Each number is 128 + 32 x the weight over its row's rms, rounded and kept within 0 to 255. Layers, rows and columns count from 0. Numbers have three digits each. The size before them is the row's rms in percent of the matrix's.

# layer 2 MLP down, 192x384, rms 0.0696, rows 138-191, columns 96-143
099:111135141142127140131122156154233103111140071146164123167100164167114153081200186085124114082133078202162133035112156093147145106155165158125137
101:092106178135164120103071131157134137119159084162139126083052122139122155169102180084135147131149121146136120102079103160106133083148098141101121
106:120126133081107124135087116092137105172140168105139160096131092171136080085150085124166141109126126130144097123069086146138177157102103065166134
104:177154151139132174174113115124152127151186073130133147077132129127142097126133168075180094154137087093125138121131132145080181112062055136122141
100:166246144134083090122159087089084150148155092144146134181137123141131129091116154113147145170146075102110132158163151161133049130159165123102182
095:070123122126109091096144152173130134086123159070114127121078106160165147130116091132124182164181095066091141174133123145155130123145100143161143
101:125119135107088119144072114078143138134180118072155137093128122111148082088093170154102112112105155109096108077026110123105146154144122162071132
104:112164124180132105153119102134148149101147047131103112130100167142125169176105135157185097155101162197130196143109153139174221114120191193086120
100:145105155145163149079101149147205131123083144127079116172146066148099114086143118123084108123138106112093132137093108146092101099074101140134159
099:120107083120098127140135110140103121134115099081130102158159179121096127152135120075138089111128109137155108126067108100140097148173164111135088
088:117118124153115112135086166134106117080115150187137146140097123088147117086162108175115103121137152153146140102078095168142107116054128098207109
103:132110059215108110189113102167117176104130151118145154115112110108177129134163149047145053073103084181120137134124154145119104128177089129141092
097:154121134157107136128143087201066084130159091140142149105155045144091158150194183186089132131156137136180100144172120108109095107122195153149181
105:118040087119158108130150080104114128184100145124119143137132105108132117174124081106117080140181113117122127119143139085077132142106172139169185
095:087113126108116157117095161145134151181099117130170152117153149115092128146099140188097087143180143119147099104139142184081081111106132119200125
100:109140116111135093130106124100116090180111137104116135130108123142091146138126084139130151143102074124186109180123056166103118093096132117132062
100:149186099152151148032124122128125071094137146117115184187138138069113113140128182093090121100131094134135075088157137160069121122134152171140141
127:103044054114124074149154209103158148087128085149126080118158160087138134138139139087116164119165090122134092106132089080139110094143094200114183
097:123054120102145152208134101125073155126110149122135161084151066121112096138085137194150105116110091090076099089097089093097160134128049116111109
091:110181112057138168143160142099170130204099129111084104137094141098161135109138120154182165074109127062102098094145177112047140137123110213131180
099:139139174147186165144137134075143144127127139156117143189100138139106132086091121162106109114125165148181097137166105114131080120153091141149205
100:130120099166124068170140073123145125143112142111104172143109129113059106139120156203159150064134096092054112147109171104069061087127139063168145
106:170110158145137129102131115096153167141126076114103102201121195137162129183148082138076118124139168074122159144171138148132188139134105115142213
097:119142155139145120060082127127155116136110101134120154110099173130085157112094149105128147164094157114100134160160157154099137185129102114127136
099:134111125103073142125136128081129093085052140123133120111190123097180105090075148171138093105083103126137152162116121098093155087113147123132124
098:082135137160171118139166138122121147096144141162160119157134144099162161094122121083129146065063139164150098140088142150119121122118149081102091
100:122120127141140103176125142165079122115114161118049116109150178088145097106171123156150197154130142154118152147127091169133134129101181115058155
096:176172127146132135146145123137109178095194100089154139126127203137120074142123060074151126130146166169183166137120157179135144104118160157115128
098:145171177095098139119112067143109076124153102104113117136145154179154155175101128157110132139107096138123158109155131192121109112136070119076153
102:199087145106129122120167134107143144115158153160103097157107132089183109099089163075122104157126164121123082107167138109153098108097182180074141
103:128172147127116161075174137108190111128069087113139076131149100086128097104118099107086148125152124107174130115178097127140197108137112114134110
092:121167219073153094114118122176142157152119134098102079156108160157113132183171197041085103142099153114117127120133146107135161102144136150095158
103:141136141156120107082150148135130160114158206132130149117097113099138129134137096121136051127147104147122088131116052131094108105144108099146196
100:181177148103064142086116081086100114088165141126160110109167079160106105131146153118146155173080115119103144171107127144130128154172161154165134
102:174142072169110065155142144103084094151140177171141218103139117147151111136087105120143097130124085079175108148129195131173121179103159122126122
105:125152162158186105115131151127113121201131114173138171167168139162110155128114095111131153152131183142132104131140129119107225171213122118157141
112:143170174137157124145185108110150131130086130092133041164148121138083120128097142130060134147103101181124108164108161151167152128145117116128082
096:088101159115156171094125071054097053161144118092094197144072124134095104064055113163104164157119115105170154106113121153096126150123101100111147
098:124121123077135158156190077126073172142157083104133112159110165153109129118133156132107115166178129099154119105164197163162148187137162130109136
092:091100166098172170091095130148115136073143123121088117104116107147156099111182132093062184096131137089181129131157183196151135117119138136149142
100:077091112134105109174117138137150107082147156136109170133157152115103137162133126153200133098096213170104096153146100147116132098107144104089076
103:161130177134132136167099108176105154167125142097086136149213200140093075117135174136082133152146171130164129107119184134103109150192184115121180
100:141160117105116094137089099139132133102094125083176184161125057132118129118103118135137100109139190190179083135175160120154109188116111154113114
103:124101177126129160144095129138176114149136091113156116156136136140172122121108074096121148198147097147115133166111094047108085154128103124147114
105:140159104119116131136173148112117137114083146103100149101126122079156111146137111108088129118121157105123107157132127120137102149110140069136109
105:156110190145105085113071137170148104133162134159140091124195113054079133101135128120157139131137130118122143194110142114140137163102135112131109
099:125070161096102131162108098156180132100141127128104131153098108126090145157145096088104090093124108116124141124039140131125153135100076128150123
100:091146114109170156119119168114115126127134166147129094087202124129160140111034119136124128119147141104166173196098147059168115130129124151098086
098:135105092074143110157161119106178125170172102148108128173111128130167164145148077131138133146149104170162105196159110084119134136136168175143119
097:145085112150096116158081109156129128176154075127120195145099128151164081210142163135160102129190167123080119179123088128108127064096154106156110
097:130100107117131179132156069073119174141170117158116151126132094140152136104080142091143145112116116078135171157169191099111130168086121133149115
098:087146107157104131130138078111160124157105153153164117167148103074163172126157135103117135115089135124116099129119134122132158150143133133096114
091:088109211095108178081152117124159161113158181050101119108134114214145124191070098139106134141128208183180108146129153096165104088174163193110182
097:138106083122097168122149152143113164134120099120143079113163151135087109149096132120117194058091117146085141137117101143144113132189096130109138